config.yaml
n_head: 3
norm_eps: 1e-05
init_std_qkv: 0.0146
Each number is 50 + 15 x the weight over its row's rms, rounded and kept within 0 to 99. Layers, rows and columns count from 0. The size before them is the row's rms in percent of the matrix's.

# gate: layer 6 MLP gate, 512x192, rms 0.0973, rows 258-281, columns 0-95
# up: layer 6 MLP up, 512x192, rms 0.0944, rows 258-281, columns 0-95
# down: layer 6 MLP down (transposed), 512x192, rms 0.0932, rows 258-281, columns 0-95
gate258 101:29 58 33 41 36 42 55 34 38 46 65 60 52 35 74 37 52 36 79 62 43 36 61 55 47 66 45 55 11 48 48 32 63 53 19 58 41 46 52 67 79 35 27 38 68 75 51 50 28 57 34 45 30 73 46 42 50 58 41 40 50 53 58 47 41 55 56 70 43 51 41 56 59 41 47 34 25 52 41 50 72 40 34 59 51 18 48 35 51 66 63 67 67 47 80 51
up258 102:52 46 49 38 53 69 68 66 64 31 70 39 61 61 76 70 42 33 45 61 34 66 76 48 74 30 58 59 35 65 11 36 69 41 54 71 72 54 59 60 54 00 46 39 29 83 44 31 45 61 38 00 65 65 57 37 55 60 53 46 51 90 28 55 33 42 54 49 40 40 45 53 54 44 49 71 40 40 28 45 61 25 54 30 29 49 38 51 48 61 70 56 45 63 57 42
down258 099:22 23 48 59 39 51 52 39 75 62 72 61 69 44 60 42 48 60 66 55 55 32 49 64 62 70 48 69 41 54 61 33 39 85 53 38 41 14 53 48 50 48 41 31 36 82 56 60 61 63 50 72 40 59 24 55 45 49 47 19 77 66 45 28 29 48 60 76 45 70 65 48 58 70 62 58 34 51 75 56 28 27 59 56 63 24 64 29 62 38 47 47 42 62 39 40
gate259 102:51 71 41 40 49 30 65 69 59 26 72 56 31 28 51 64 32 48 27 76 58 60 42 70 62 38 40 42 41 71 42 55 49 38 60 32 45 33 39 40 30 44 57 42 29 78 54 42 52 83 37 55 33 57 69 44 58 74 53 56 38 81 75 58 51 70 54 33 57 33 54 68 47 44 63 37 29 46 73 62 45 49 60 52 37 51 63 42 46 58 53 31 59 57 35 57
up259 099:27 54 49 47 43 58 39 42 25 49 61 52 46 25 80 62 38 65 57 50 52 22 53 53 59 53 24 39 23 56 06 70 45 49 34 37 35 63 48 44 31 51 71 67 22 42 42 78 58 40 42 25 60 37 43 51 41 43 28 23 46 63 47 74 63 56 37 49 57 40 60 45 45 65 25 34 78 20 56 49 64 37 38 54 40 56 39 57 64 52 30 35 48 50 60 56
down259 100:47 53 78 46 68 56 64 62 67 51 64 54 48 57 87 39 62 27 43 62 46 61 57 59 43 51 46 57 58 60 32 41 52 62 45 66 26 52 57 46 75 37 47 27 73 46 56 47 62 52 74 30 28 20 28 77 47 59 16 15 60 43 34 86 55 32 70 43 36 40 21 40 48 71 56 47 30 45 60 50 24 67 17 64 53 54 77 64 90 64 56 60 67 34 49 40
gate260 104:44 75 37 67 34 54 36 36 53 42 43 36 37 43 29 31 37 74 63 37 45 48 25 80 47 63 47 44 53 59 68 31 60 44 37 34 39 43 29 42 47 74 45 48 54 63 58 82 61 66 50 49 62 69 37 62 52 46 56 47 89 44 50 30 23 48 35 53 52 41 57 51 60 60 61 52 47 55 44 78 70 25 54 48 68 44 34 70 43 71 53 56 45 57 34 46
up260 103:74 72 55 25 36 46 50 58 39 08 64 66 47 39 49 36 65 53 64 48 41 47 18 40 59 34 55 42 50 43 60 48 57 45 24 57 48 49 45 73 29 43 46 47 41 53 54 46 39 32 28 45 45 30 40 44 36 47 75 25 62 74 50 51 59 60 69 60 70 54 55 65 37 58 76 49 40 54 17 37 52 37 50 71 64 57 64 53 34 75 40 70 79 58 24 59
down260 104:59 64 73 65 30 52 64 51 32 43 51 48 36 52 24 68 48 43 31 06 75 17 30 52 53 14 09 50 27 55 36 61 53 55 47 52 79 34 30 51 61 33 42 48 45 31 20 56 58 40 73 80 46 28 58 55 61 67 61 63 15 59 52 52 72 77 61 44 89 62 41 49 64 44 53 46 64 30 48 67 66 49 40 60 31 43 55 65 32 58 49 78 66 44 78 23
gate261 098:41 59 49 45 44 69 64 37 56 41 28 62 44 43 68 17 57 37 30 44 52 59 34 50 29 46 56 54 68 39 23 66 27 41 59 30 39 58 49 58 60 42 72 42 54 57 69 52 67 34 50 72 78 41 36 71 35 43 53 49 64 56 64 46 56 44 55 40 42 68 28 47 65 71 45 51 56 54 59 47 42 50 57 38 24 67 44 66 26 74 46 36 17 27 72 36
up261 098:68 37 57 43 28 34 29 50 88 44 48 51 43 69 35 55 40 56 52 26 50 71 43 33 56 38 34 44 59 58 56 19 59 64 67 60 94 57 29 84 56 49 86 66 49 43 55 29 43 41 70 49 52 82 42 63 75 35 44 48 44 48 55 45 30 50 47 62 59 62 55 31 42 42 56 39 67 65 52 34 47 65 46 70 58 71 33 35 40 82 72 43 56 49 42 54
down261 101:35 72 59 63 69 39 66 53 49 45 63 29 68 81 81 60 44 46 68 69 57 53 63 58 69 39 53 44 59 13 44 61 35 59 30 28 34 55 45 65 70 56 44 43 48 37 34 59 41 45 44 26 55 46 30 43 59 35 56 64 27 29 43 60 45 67 65 51 37 37 48 46 34 47 61 47 34 37 59 48 40 54 35 53 57 59 77 44 49 59 51 71 69 68 23 69
gate262 102:38 65 26 39 43 42 44 57 34 45 36 57 31 45 49 08 23 47 64 23 49 33 33 67 32 38 63 35 60 67 39 42 64 40 45 74 48 55 65 56 67 90 57 48 48 53 65 64 55 44 42 36 34 33 38 34 39 42 44 36 70 99 59 41 38 23 44 39 68 58 48 54 43 58 54 39 43 52 71 78 55 49 53 50 63 43 49 71 42 45 68 31 27 58 46 61
up262 096:44 43 40 37 36 46 52 67 57 61 30 72 38 72 38 41 71 45 61 62 84 47 59 83 47 57 38 42 57 55 42 45 44 60 43 73 77 34 45 45 44 57 39 45 56 57 14 45 54 51 64 34 46 57 32 51 41 75 60 48 40 62 64 32 62 20 50 40 86 56 56 50 61 66 53 54 56 84 49 43 57 41 39 34 60 33 58 50 56 68 62 42 67 36 45 52
down262 092:68 46 53 32 67 39 57 45 51 24 36 67 33 74 51 51 38 49 44 50 43 47 40 47 41 65 59 47 41 79 46 49 94 55 26 75 67 79 48 48 40 63 47 37 54 54 84 42 23 61 61 41 38 37 60 24 44 52 98 62 43 25 58 37 51 49 52 67 68 45 64 58 41 71 51 71 66 41 38 52 47 48 45 75 49 55 30 64 63 30 63 50 56 28 51 58
gate263 097:29 52 50 57 72 31 46 31 47 28 39 80 73 51 52 50 39 49 37 28 55 35 43 47 47 59 61 66 65 55 44 52 56 30 69 29 30 58 16 67 52 46 40 61 40 53 61 67 37 70 35 37 60 66 23 52 50 60 62 28 86 67 76 44 57 23 27 62 59 73 13 41 43 53 73 38 77 69 39 71 61 52 61 52 56 82 32 58 62 46 35 42 56 00 80 39
up263 099:38 37 62 26 35 46 37 91 58 56 39 43 80 45 40 31 45 60 36 45 61 52 64 53 26 53 80 49 33 74 32 21 37 54 59 71 49 30 57 49 34 60 69 41 38 62 41 40 79 69 65 26 42 57 63 37 69 50 44 36 47 11 24 27 28 64 33 41 69 49 75 24 42 55 59 50 42 41 41 31 45 53 55 70 46 70 38 40 46 22 40 64 47 50 45 54
down263 097:52 58 51 33 62 46 63 62 56 62 31 65 64 78 54 53 51 32 51 52 37 57 35 42 34 46 49 61 34 79 52 41 52 06 24 56 55 45 41 59 61 35 32 57 55 33 44 42 51 28 41 40 51 33 46 59 77 63 60 78 26 45 47 46 13 74 33 38 59 35 39 53 41 63 32 16 63 32 42 48 36 80 52 47 29 26 75 64 65 41 45 46 80 45 26 62
gate264 100:37 63 57 33 53 54 62 33 45 43 54 58 48 83 52 67 42 51 32 99 40 43 42 74 68 50 40 54 72 54 33 53 64 33 53 37 42 56 19 45 69 67 62 49 36 60 38 35 21 70 67 70 60 34 34 39 36 48 57 42 48 46 60 52 31 38 43 23 54 50 26 47 33 78 58 66 51 43 79 47 48 56 62 44 72 36 71 38 50 54 64 36 42 41 50 40
up264 099:26 52 71 47 40 50 33 35 66 63 76 60 42 60 40 51 47 26 50 31 39 27 26 74 48 40 65 33 42 50 51 37 43 50 41 40 52 56 74 49 30 63 77 73 50 47 36 50 67 21 24 46 41 44 40 47 47 24 50 56 70 63 56 36 38 30 43 32 75 43 49 34 42 50 49 46 46 36 51 54 67 51 68 72 42 58 46 49 45 42 38 23 66 63 69 64
down264 100:53 52 66 45 44 41 64 18 35 67 67 34 27 60 80 80 35 50 29 64 48 46 48 34 52 42 61 64 56 90 57 26 53 39 54 56 30 65 71 53 22 56 25 46 60 36 22 73 50 44 39 55 55 42 34 58 47 42 54 43 49 52 72 61 25 60 68 66 62 56 26 70 45 35 70 26 56 46 60 47 45 37 40 32 63 59 52 57 28 56 34 44 29 45 64 43
gate265 088:78 40 55 74 50 40 35 61 49 56 46 71 52 53 64 15 18 53 48 42 61 52 45 54 62 75 71 26 53 70 54 12 38 24 62 55 35 25 33 50 61 48 86 53 62 62 43 46 24 60 32 60 52 62 57 50 55 50 46 36 46 78 76 45 51 44 40 51 57 39 44 72 33 41 61 67 74 57 64 77 75 68 47 64 67 59 43 81 48 45 44 46 37 59 46 45
up265 096:24 29 52 52 61 48 67 66 38 30 36 76 51 55 52 49 45 48 39 32 68 51 55 67 59 69 68 67 70 50 29 47 60 29 60 35 55 58 74 72 50 47 49 45 78 29 44 69 49 55 65 48 47 41 48 50 32 51 49 39 82 63 53 34 62 71 55 42 61 36 42 46 48 90 62 24 58 47 47 30 36 48 65 27 29 16 50 65 33 37 40 45 68 40 46 55
down265 100:49 23 47 43 68 63 66 39 50 64 47 44 43 71 63 67 57 42 71 58 53 55 61 73 66 60 55 43 73 99 26 70 32 09 50 64 55 50 45 30 36 59 51 61 58 46 55 49 60 59 31 61 33 43 42 52 37 48 52 57 49 51 71 43 53 61 75 44 72 58 41 53 33 71 57 71 46 70 56 34 40 44 61 59 60 36 47 52 25 59 64 30 32 49 61 48
gate266 089:23 44 76 66 37 18 27 70 42 46 63 44 53 86 36 41 71 69 23 29 78 24 26 47 49 54 40 48 51 48 50 36 57 51 57 39 42 47 39 57 54 29 78 32 60 33 69 38 56 73 68 63 47 28 42 44 54 32 52 51 42 72 40 48 64 42 51 10 27 60 29 50 43 86 46 59 51 37 31 69 71 44 59 39 39 71 66 54 20 73 58 68 30 37 85 54
up266 097:30 70 53 50 74 49 63 65 49 22 39 49 51 39 60 48 34 53 35 27 61 32 52 57 86 33 46 55 64 55 50 26 44 42 80 23 64 46 43 45 59 59 33 52 42 31 55 36 36 48 66 40 53 66 19 51 51 38 39 36 54 50 64 71 53 45 42 54 77 34 93 19 64 16 65 68 71 53 82 54 30 41 61 47 75 73 32 41 60 59 71 76 57 28 62 37
down266 096:37 87 59 59 80 45 52 43 74 59 54 11 55 67 44 32 55 26 58 06 39 52 59 52 80 69 51 67 49 72 47 58 42 55 29 62 19 60 26 65 58 71 66 55 73 63 32 40 33 58 46 53 37 36 59 56 51 64 29 55 38 59 61 70 42 42 48 30 73 32 55 32 59 61 65 07 32 66 56 48 55 49 29 44 41 56 46 62 30 76 46 17 69 54 33 31
gate267 105:62 37 68 51 37 66 46 60 75 44 45 44 48 32 64 59 45 60 31 52 44 40 66 32 43 42 52 26 46 58 60 49 41 40 75 47 51 22 24 66 62 41 25 51 64 24 33 69 52 42 26 66 64 67 48 53 43 46 39 28 55 54 37 70 43 49 55 60 44 19 45 65 40 44 73 68 56 37 61 57 56 79 50 26 31 35 28 76 40 73 48 58 45 37 41 50
up267 104:52 47 40 37 26 91 45 30 40 48 40 52 53 13 78 49 59 42 53 50 45 62 45 53 41 73 66 49 51 29 62 40 59 42 63 33 50 46 60 57 30 49 42 49 63 43 62 71 62 48 61 59 32 34 51 64 61 47 28 47 42 70 24 46 61 48 22 72 23 42 56 54 47 54 26 70 53 32 91 63 23 58 40 40 44 79 38 79 59 68 49 51 54 51 50 61
down267 102:23 27 73 72 48 63 17 55 35 78 64 67 30 44 83 45 54 67 59 49 45 40 55 37 50 21 45 42 70 59 52 46 42 45 53 75 29 77 48 49 33 60 52 58 72 45 46 66 42 55 45 35 63 72 46 16 62 60 50 43 36 18 43 29 50 76 28 54 37 59 37 56 50 41 34 49 59 53 59 76 40 38 50 53 72 48 54 43 22 74 51 57 50 46 72 42
gate268 095:46 58 47 38 42 53 56 40 32 47 55 78 54 26 30 55 55 33 43 71 54 54 69 59 44 48 55 74 22 83 46 39 61 46 46 48 48 82 17 68 49 58 25 55 41 59 31 60 46 41 35 48 64 43 62 34 56 37 64 33 52 54 43 52 39 77 46 66 50 64 58 69 56 40 46 16 53 71 84 25 76 46 41 50 77 38 63 49 38 58 68 42 64 37 45 51
up268 093:22 33 34 33 61 48 51 53 80 61 46 68 61 37 47 23 23 99 45 70 38 35 56 39 30 10 54 46 71 42 58 66 41 41 65 36 58 56 80 35 70 22 48 59 49 61 51 61 28 48 57 38 51 58 70 54 57 62 70 36 43 47 40 19 29 60 61 45 53 56 43 52 25 75 71 73 34 48 65 50 45 43 54 67 21 49 35 36 50 44 41 60 45 33 64 31
down268 096:27 67 52 49 33 55 59 45 41 35 57 15 44 60 34 54 43 47 71 43 24 98 55 45 45 34 41 84 67 66 55 32 40 29 42 32 61 42 62 50 55 43 67 64 68 35 50 49 18 31 62 64 60 56 40 62 44 58 71 25 53 60 78 45 50 46 30 70 68 56 67 64 48 69 57 83 43 45 35 62 48 54 28 43 44 59 49 46 50 37 83 75 63 43 50 58
gate269 095:37 58 54 62 49 68 38 23 56 55 40 76 26 50 68 77 44 63 51 54 64 74 55 67 63 50 67 57 57 55 45 53 30 18 31 60 49 69 36 75 28 58 77 50 64 64 56 54 58 67 57 57 45 36 43 55 12 48 40 39 47 49 62 67 38 46 54 51 41 47 82 56 47 62 65 59 60 56 39 51 57 49 59 49 45 48 39 59 52 63 23 67 64 50 61 83
up269 105:34 68 65 62 62 47 52 84 35 48 59 40 74 25 43 39 36 49 24 68 51 52 43 47 41 42 73 65 64 69 39 55 38 49 73 52 53 37 63 70 58 60 34 59 42 34 38 44 19 34 00 35 62 40 61 59 59 66 53 33 45 63 48 52 66 67 47 54 58 39 24 61 88 47 54 29 23 68 53 38 49 41 62 43 40 18 55 43 38 35 30 51 50 75 57 47
down269 106:28 67 39 47 54 43 51 51 67 38 65 77 32 46 25 46 56 38 56 53 52 57 46 31 22 44 60 77 59 90 38 72 51 05 65 67 47 40 29 47 34 46 54 30 29 54 47 60 33 45 63 66 51 34 27 48 55 46 52 42 44 54 45 46 41 54 38 63 67 62 44 58 36 41 53 38 47 43 44 69 90 45 28 41 31 19 37 71 46 72 49 37 70 60 53 67
gate270 104:50 66 53 60 67 61 37 45 61 56 44 61 33 50 53 54 38 38 65 55 54 76 63 45 42 70 48 58 53 63 65 48 39 31 54 40 45 60 52 45 43 63 37 37 41 53 23 69 32 65 44 41 48 65 55 68 59 44 39 32 34 38 39 36 42 48 68 63 64 35 55 52 60 18 60 50 27 36 81 40 50 55 58 26 52 00 45 89 27 38 68 45 64 53 79 67
up270 103:39 48 64 41 27 75 65 32 54 28 28 53 55 74 65 42 37 54 71 41 31 36 33 31 59 64 80 43 52 28 43 37 48 57 36 67 61 26 40 46 48 62 49 38 35 77 52 69 51 45 35 64 20 59 76 41 54 51 43 29 46 52 35 52 55 85 74 48 54 47 52 72 46 58 36 64 57 11 53 38 56 44 73 42 82 59 16 42 24 69 67 57 48 34 59 61
down270 106:53 43 57 44 42 67 60 72 48 62 67 59 41 49 56 60 48 24 63 71 62 50 40 73 61 39 39 41 49 87 53 32 55 21 51 40 38 32 25 49 36 43 29 19 63 57 41 60 55 59 58 70 42 38 58 39 09 37 73 63 23 72 30 50 41 64 50 59 35 50 40 48 49 48 37 62 64 55 48 53 76 45 51 54 41 60 24 90 54 60 46 51 63 64 52 55
gate271 101:37 45 44 48 25 71 20 63 40 41 33 85 59 60 39 34 37 71 68 77 44 46 35 66 40 43 66 66 41 64 46 06 56 36 42 58 38 45 68 39 60 71 57 38 56 72 38 58 46 75 47 59 74 39 61 53 31 10 65 31 60 41 45 46 44 41 41 44 51 48 54 52 43 56 47 71 44 53 30 71 80 76 79 57 66 66 20 61 43 88 53 22 53 54 63 39
up271 102:48 53 30 49 55 83 41 45 49 44 54 51 53 67 34 60 60 46 42 75 69 34 40 60 57 72 56 74 63 40 41 54 38 42 39 40 47 57 47 47 34 42 58 48 44 57 64 43 62 29 38 87 33 44 54 39 30 46 50 40 68 48 79 69 34 49 46 32 56 44 55 72 30 37 48 55 54 34 28 43 42 52 40 40 65 44 42 43 48 42 51 40 55 55 44 69
down271 104:41 78 65 47 30 34 49 49 48 06 24 51 46 78 75 58 42 31 39 45 47 42 65 69 42 47 49 58 39 90 61 59 53 46 57 20 67 53 76 57 46 53 51 38 58 62 46 62 21 52 46 47 59 22 06 61 41 33 52 67 43 57 75 41 46 48 51 64 53 54 69 40 49 57 60 41 52 50 65 29 56 35 26 61 54 16 37 55 49 54 50 41 52 72 43 97
gate272 093:30 38 49 39 77 30 38 18 41 48 53 69 58 34 28 19 39 52 61 75 76 39 64 50 56 61 77 43 63 81 43 12 69 20 40 38 27 53 43 49 54 84 57 38 41 62 42 61 49 72 70 38 54 40 45 51 48 29 29 52 39 54 29 54 47 51 31 39 47 59 51 56 64 41 61 45 30 62 55 54 58 29 60 52 73 34 46 47 41 50 39 42 65 67 61 55
up272 095:47 44 48 33 47 43 55 58 22 63 32 41 48 61 39 59 42 64 44 35 84 29 63 62 85 57 70 60 49 42 39 39 61 57 59 61 51 31 38 72 60 32 16 52 73 24 53 59 70 71 58 56 61 36 52 52 38 67 30 70 39 49 52 61 80 46 37 63 60 66 45 52 52 49 71 44 56 49 52 50 45 59 14 63 58 49 48 51 31 31 18 61 64 52 56 41
down272 097:48 75 66 45 51 61 26 50 54 47 93 34 13 65 54 31 48 73 85 26 55 55 50 72 40 61 61 42 20 16 27 58 68 89 77 46 48 34 34 35 44 28 64 36 62 30 50 85 48 30 39 40 49 58 37 28 63 27 40 48 34 45 56 43 22 45 30 46 61 40 65 29 43 46 42 63 46 70 32 50 47 47 67 57 38 43 52 42 14 73 33 51 53 40 58 63
gate273 103:62 45 39 38 63 39 73 59 48 34 37 50 56 54 50 37 63 33 62 23 36 41 62 20 71 65 60 36 69 69 46 21 56 38 80 52 73 47 44 64 51 54 58 63 40 61 67 68 43 63 27 42 89 67 39 54 35 09 38 50 57 42 26 50 41 47 37 48 45 28 50 61 49 16 23 45 57 69 74 67 59 52 77 61 58 61 38 69 23 40 66 26 42 79 49 73
up273 101:36 69 49 47 58 36 15 67 45 30 41 52 60 68 71 55 58 48 53 40 52 61 47 56 64 33 51 40 30 40 49 54 36 57 54 52 71 65 43 43 65 67 55 33 62 30 53 11 59 44 50 19 78 58 17 69 54 67 70 52 25 44 33 21 54 30 35 37 53 59 56 73 71 47 60 58 52 48 34 26 22 43 53 24 46 44 26 42 52 54 81 54 45 51 35 32
down273 101:39 25 58 50 28 59 82 67 62 77 45 84 91 25 55 55 52 27 80 53 35 54 53 53 62 60 39 20 26 69 52 36 57 39 48 59 42 50 56 67 63 42 40 33 70 48 47 68 42 43 55 49 60 52 33 48 72 61 68 65 67 55 30 59 45 53 70 42 55 53 59 51 43 53 51 44 47 66 89 50 21 49 41 41 42 41 49 68 41 54 54 57 64 60 50 63
gate274 100:60 13 48 47 53 27 54 30 50 59 43 49 62 22 70 01 38 32 35 49 41 66 47 70 60 38 56 46 47 75 38 61 43 35 62 51 74 58 57 60 59 53 39 91 27 55 57 53 31 23 62 63 56 40 49 51 59 66 47 31 69 55 40 40 50 42 24 48 42 67 43 44 46 63 57 62 44 65 65 50 57 48 54 46 35 23 69 41 38 58 58 58 54 33 57 77
up274 104:13 53 61 53 55 46 22 50 51 65 55 55 74 52 54 48 58 74 20 67 48 58 27 87 43 42 39 47 33 38 47 47 35 51 53 51 60 50 50 64 50 61 40 24 57 81 58 54 42 67 60 36 43 48 48 58 39 68 50 50 26 63 68 64 64 69 28 74 46 60 37 31 53 45 55 41 48 69 43 50 70 56 43 46 49 66 71 42 70 59 56 72 63 48 63 61
down274 105:58 45 62 43 50 51 66 41 64 50 55 22 96 41 52 51 54 34 42 34 48 38 20 29 51 39 44 97 52 48 45 67 30 54 44 49 51 59 47 33 58 67 52 37 14 85 61 49 62 67 42 53 54 28 50 44 61 52 25 42 60 67 55 53 53 48 51 36 70 64 45 60 62 52 66 53 55 61 63 51 61 62 66 70 28 39 74 45 56 29 45 42 59 74 41 58
gate275 104:37 42 62 70 60 43 41 46 58 30 46 48 63 62 61 60 39 38 58 67 37 51 56 53 52 61 45 75 34 64 82 24 63 42 57 32 60 55 43 53 54 49 53 60 42 53 41 11 36 32 30 53 48 44 49 79 54 15 62 46 38 68 52 45 50 63 82 66 59 55 61 49 55 31 83 45 29 72 63 55 49 54 48 60 38 24 68 54 19 46 42 46 63 47 32 57
up275 103:36 57 63 19 19 76 29 57 44 58 60 30 49 40 69 52 69 69 28 50 52 31 63 78 37 48 21 40 64 44 49 64 57 57 45 40 59 49 47 78 36 38 89 57 62 25 99 39 62 49 33 45 51 50 34 44 64 50 29 44 45 54 38 74 56 67 43 49 62 23 48 40 54 54 37 49 65 48 59 46 48 70 32 39 64 60 54 62 57 16 55 29 21 36 19 31
down275 100:49 36 52 51 73 51 59 70 77 58 04 41 37 60 28 62 62 27 64 40 41 67 57 41 41 67 36 26 26 59 61 23 27 31 69 61 27 57 53 55 73 46 28 41 57 57 49 57 43 64 34 46 64 38 59 65 81 47 58 51 46 41 72 38 73 22 30 05 59 56 39 30 46 54 68 48 08 54 31 17 42 43 53 41 40 36 56 38 31 63 45 38 76 58 57 53
gate276 103:35 39 60 66 91 72 60 39 60 56 55 26 47 37 34 49 29 52 53 55 46 64 61 63 52 46 64 59 52 77 63 60 42 14 57 57 47 81 60 73 49 52 53 46 46 36 54 63 25 36 60 57 42 64 47 58 48 42 51 39 29 60 43 58 41 63 71 65 52 52 35 66 54 46 66 43 34 43 31 50 61 66 41 31 31 65 21 58 46 51 76 55 47 74 45 65
up276 103:60 26 62 31 49 41 45 24 45 29 89 60 43 52 65 51 36 45 49 47 62 70 47 56 76 47 51 55 72 68 38 57 51 49 42 61 47 25 33 44 41 74 56 42 68 60 68 66 51 55 68 70 45 28 56 74 63 52 47 55 72 52 54 68 60 60 00 41 73 38 49 62 56 80 47 55 34 23 62 57 49 76 65 52 77 58 50 39 63 70 48 27 63 36 73 63
down276 104:42 36 77 51 54 41 71 60 69 35 49 63 41 13 25 45 49 46 42 45 52 31 17 44 77 39 47 51 60 62 06 33 02 65 34 42 71 45 71 60 44 73 46 60 39 40 32 65 37 69 44 83 44 68 46 51 48 54 40 37 56 60 42 58 48 59 57 55 43 54 31 56 72 39 99 29 26 57 52 57 52 63 27 51 53 60 20 64 47 60 48 68 61 63 63 63
gate277 103:27 30 49 39 59 42 72 53 59 35 31 60 48 61 41 66 59 34 27 38 35 27 57 70 60 59 60 67 70 61 51 37 51 48 36 30 73 41 42 52 58 67 56 63 42 16 68 61 41 49 49 53 39 58 76 63 42 32 44 57 49 32 79 30 64 43 38 30 17 53 59 76 56 80 34 63 44 48 41 66 68 56 45 53 36 63 42 58 22 66 57 43 69 44 53 54
up277 107:55 51 78 50 61 48 71 34 58 42 50 55 80 37 47 50 59 59 39 52 34 55 77 58 55 68 27 15 46 35 69 57 64 49 42 34 57 53 64 51 38 50 22 51 48 49 47 41 37 81 45 26 68 34 56 51 73 16 27 26 61 48 31 60 62 57 57 49 27 89 65 70 31 46 63 51 34 63 65 53 68 44 31 70 51 33 74 23 54 49 65 71 66 37 48 40
down277 107:50 39 32 70 33 42 39 52 70 52 44 51 89 64 31 61 27 64 34 41 73 36 68 61 57 55 46 40 28 53 56 76 27 52 50 53 60 11 22 63 67 78 56 47 27 52 36 45 44 24 45 54 51 28 64 36 36 62 31 50 37 59 38 45 55 52 30 37 36 54 49 49 24 38 54 60 45 41 53 58 28 50 70 34 46 43 61 55 50 55 46 45 46 39 23 35
gate278 102:51 36 53 10 64 32 62 40 48 50 50 51 41 20 63 48 41 53 37 62 49 48 34 87 50 74 51 53 49 57 58 55 56 53 48 35 52 57 49 65 77 33 50 64 18 52 48 41 49 51 46 48 59 42 37 40 17 45 67 26 73 87 67 59 77 50 66 34 56 32 38 72 56 68 30 21 39 62 52 84 42 52 72 77 45 41 26 45 64 38 67 27 36 49 47 63
up278 102:74 40 54 62 58 39 37 30 52 51 35 59 51 26 69 26 38 60 61 46 73 28 69 55 54 78 31 37 64 48 58 42 63 57 46 58 69 46 48 51 74 81 74 47 83 66 19 42 39 57 44 56 27 55 53 44 34 54 55 47 46 57 80 65 44 48 18 49 38 43 81 47 48 73 32 63 31 55 31 62 59 29 45 47 45 66 35 59 49 45 58 49 32 55 22 66
down278 103:90 16 58 29 34 54 69 46 53 54 34 34 66 60 59 50 17 45 51 69 63 32 38 30 59 38 37 64 58 43 35 54 47 96 54 46 45 56 52 55 45 66 56 44 68 47 49 51 64 62 58 27 43 49 47 52 62 25 48 98 26 60 43 45 38 43 42 64 50 63 60 39 40 47 54 33 47 40 44 29 58 69 52 42 66 60 48 56 24 39 36 39 51 18 55 49
gate279 109:63 41 69 64 37 47 24 62 58 42 32 58 48 65 72 41 42 61 63 63 48 26 24 82 40 52 58 73 00 61 23 24 29 51 32 62 56 54 53 50 40 60 74 65 63 59 57 54 80 58 37 50 51 25 69 58 46 43 44 41 67 66 67 37 65 46 47 38 73 32 53 54 87 66 46 44 64 48 85 48 64 53 66 40 59 31 52 79 52 51 20 46 52 12 86 41
up279 102:53 49 46 59 29 39 62 48 84 64 41 30 65 49 45 63 59 46 54 63 60 25 71 72 67 57 33 49 51 59 59 67 11 62 44 31 73 60 30 37 32 29 59 65 50 42 33 34 45 50 43 34 67 52 72 68 59 51 50 29 48 35 21 55 34 59 32 54 07 50 38 38 56 38 37 67 32 54 64 56 50 43 67 55 42 39 64 51 31 48 46 34 58 54 39 40
down279 101:54 76 47 59 38 32 31 44 38 12 47 44 62 86 28 36 54 46 63 19 31 78 71 52 36 66 61 57 55 49 57 41 72 44 53 22 43 63 53 32 47 58 66 44 60 54 63 49 36 52 57 55 60 45 74 63 71 29 64 61 45 44 44 48 71 64 42 66 41 61 51 68 62 35 35 66 60 57 28 20 69 29 78 40 54 66 58 78 55 58 57 33 48 44 59 71
gate280 104:58 36 45 61 37 40 44 40 49 44 62 72 43 30 61 56 54 44 53 38 57 43 86 51 47 66 58 62 65 58 62 51 40 77 58 20 54 53 39 52 36 69 35 50 58 53 48 57 58 54 37 41 63 64 43 60 44 64 54 66 48 58 69 68 62 36 58 52 44 45 48 59 58 68 66 48 43 56 36 48 80 52 54 22 61 16 64 55 41 73 53 31 58 44 73 72
up280 110:50 54 58 64 17 47 36 60 48 68 53 36 49 58 45 51 33 41 27 25 43 46 34 51 26 50 27 20 35 40 65 35 61 33 53 59 36 51 64 46 58 64 47 25 48 52 53 58 33 30 55 37 40 45 18 42 31 57 30 28 24 37 52 53 45 65 31 31 74 46 38 56 53 46 54 59 64 32 68 59 61 49 39 41 71 67 38 20 79 18 45 53 56 44 41 46
down280 105:48 48 64 40 57 47 46 48 32 62 32 36 47 51 56 50 76 66 38 32 54 54 56 38 23 39 39 59 48 73 33 59 66 00 56 42 62 47 57 39 66 27 41 46 54 54 31 50 51 44 38 40 61 42 49 40 68 39 51 00 41 25 51 43 45 53 34 56 41 32 40 57 73 54 24 57 71 24 33 59 57 47 40 39 58 63 32 42 34 38 31 49 59 51 27 20
gate281 105:45 40 54 67 42 53 48 30 34 58 47 59 36 57 56 11 59 59 32 34 63 47 48 46 86 89 39 53 37 58 31 46 57 33 51 36 44 46 25 49 51 62 63 80 22 58 43 55 22 58 47 53 56 61 42 47 30 41 51 52 47 85 67 29 32 62 65 26 32 53 44 54 42 22 61 47 70 60 57 39 51 77 72 38 65 44 45 63 49 58 57 56 66 30 45 49
up281 103:57 43 60 20 59 42 59 39 47 30 58 38 41 62 34 57 45 33 49 27 22 45 65 37 52 47 61 42 51 49 34 61 66 77 50 59 42 47 48 42 60 58 37 48 53 38 86 36 48 54 25 39 58 50 52 44 49 37 43 73 63 53 53 75 71 46 22 45 59 57 56 55 67 55 38 45 52 62 50 59 60 54 42 47 71 66 54 41 28 25 62 25 58 71 61 66
down281 102:61 59 42 58 48 16 68 48 56 49 62 41 31 25 33 68 20 58 62 46 53 34 58 50 14 43 18 79 34 44 60 54 42 59 52 48 53 53 64 53 57 21 78 42 33 60 46 36 55 49 61 48 30 55 54 36 56 46 31 32 50 39 62 59 39 57 29 26 51 57 68 14 55 31 61 38 48 32 71 42 47 01 34 64 49 34 30 09 54 50 32 54 40 59 33 59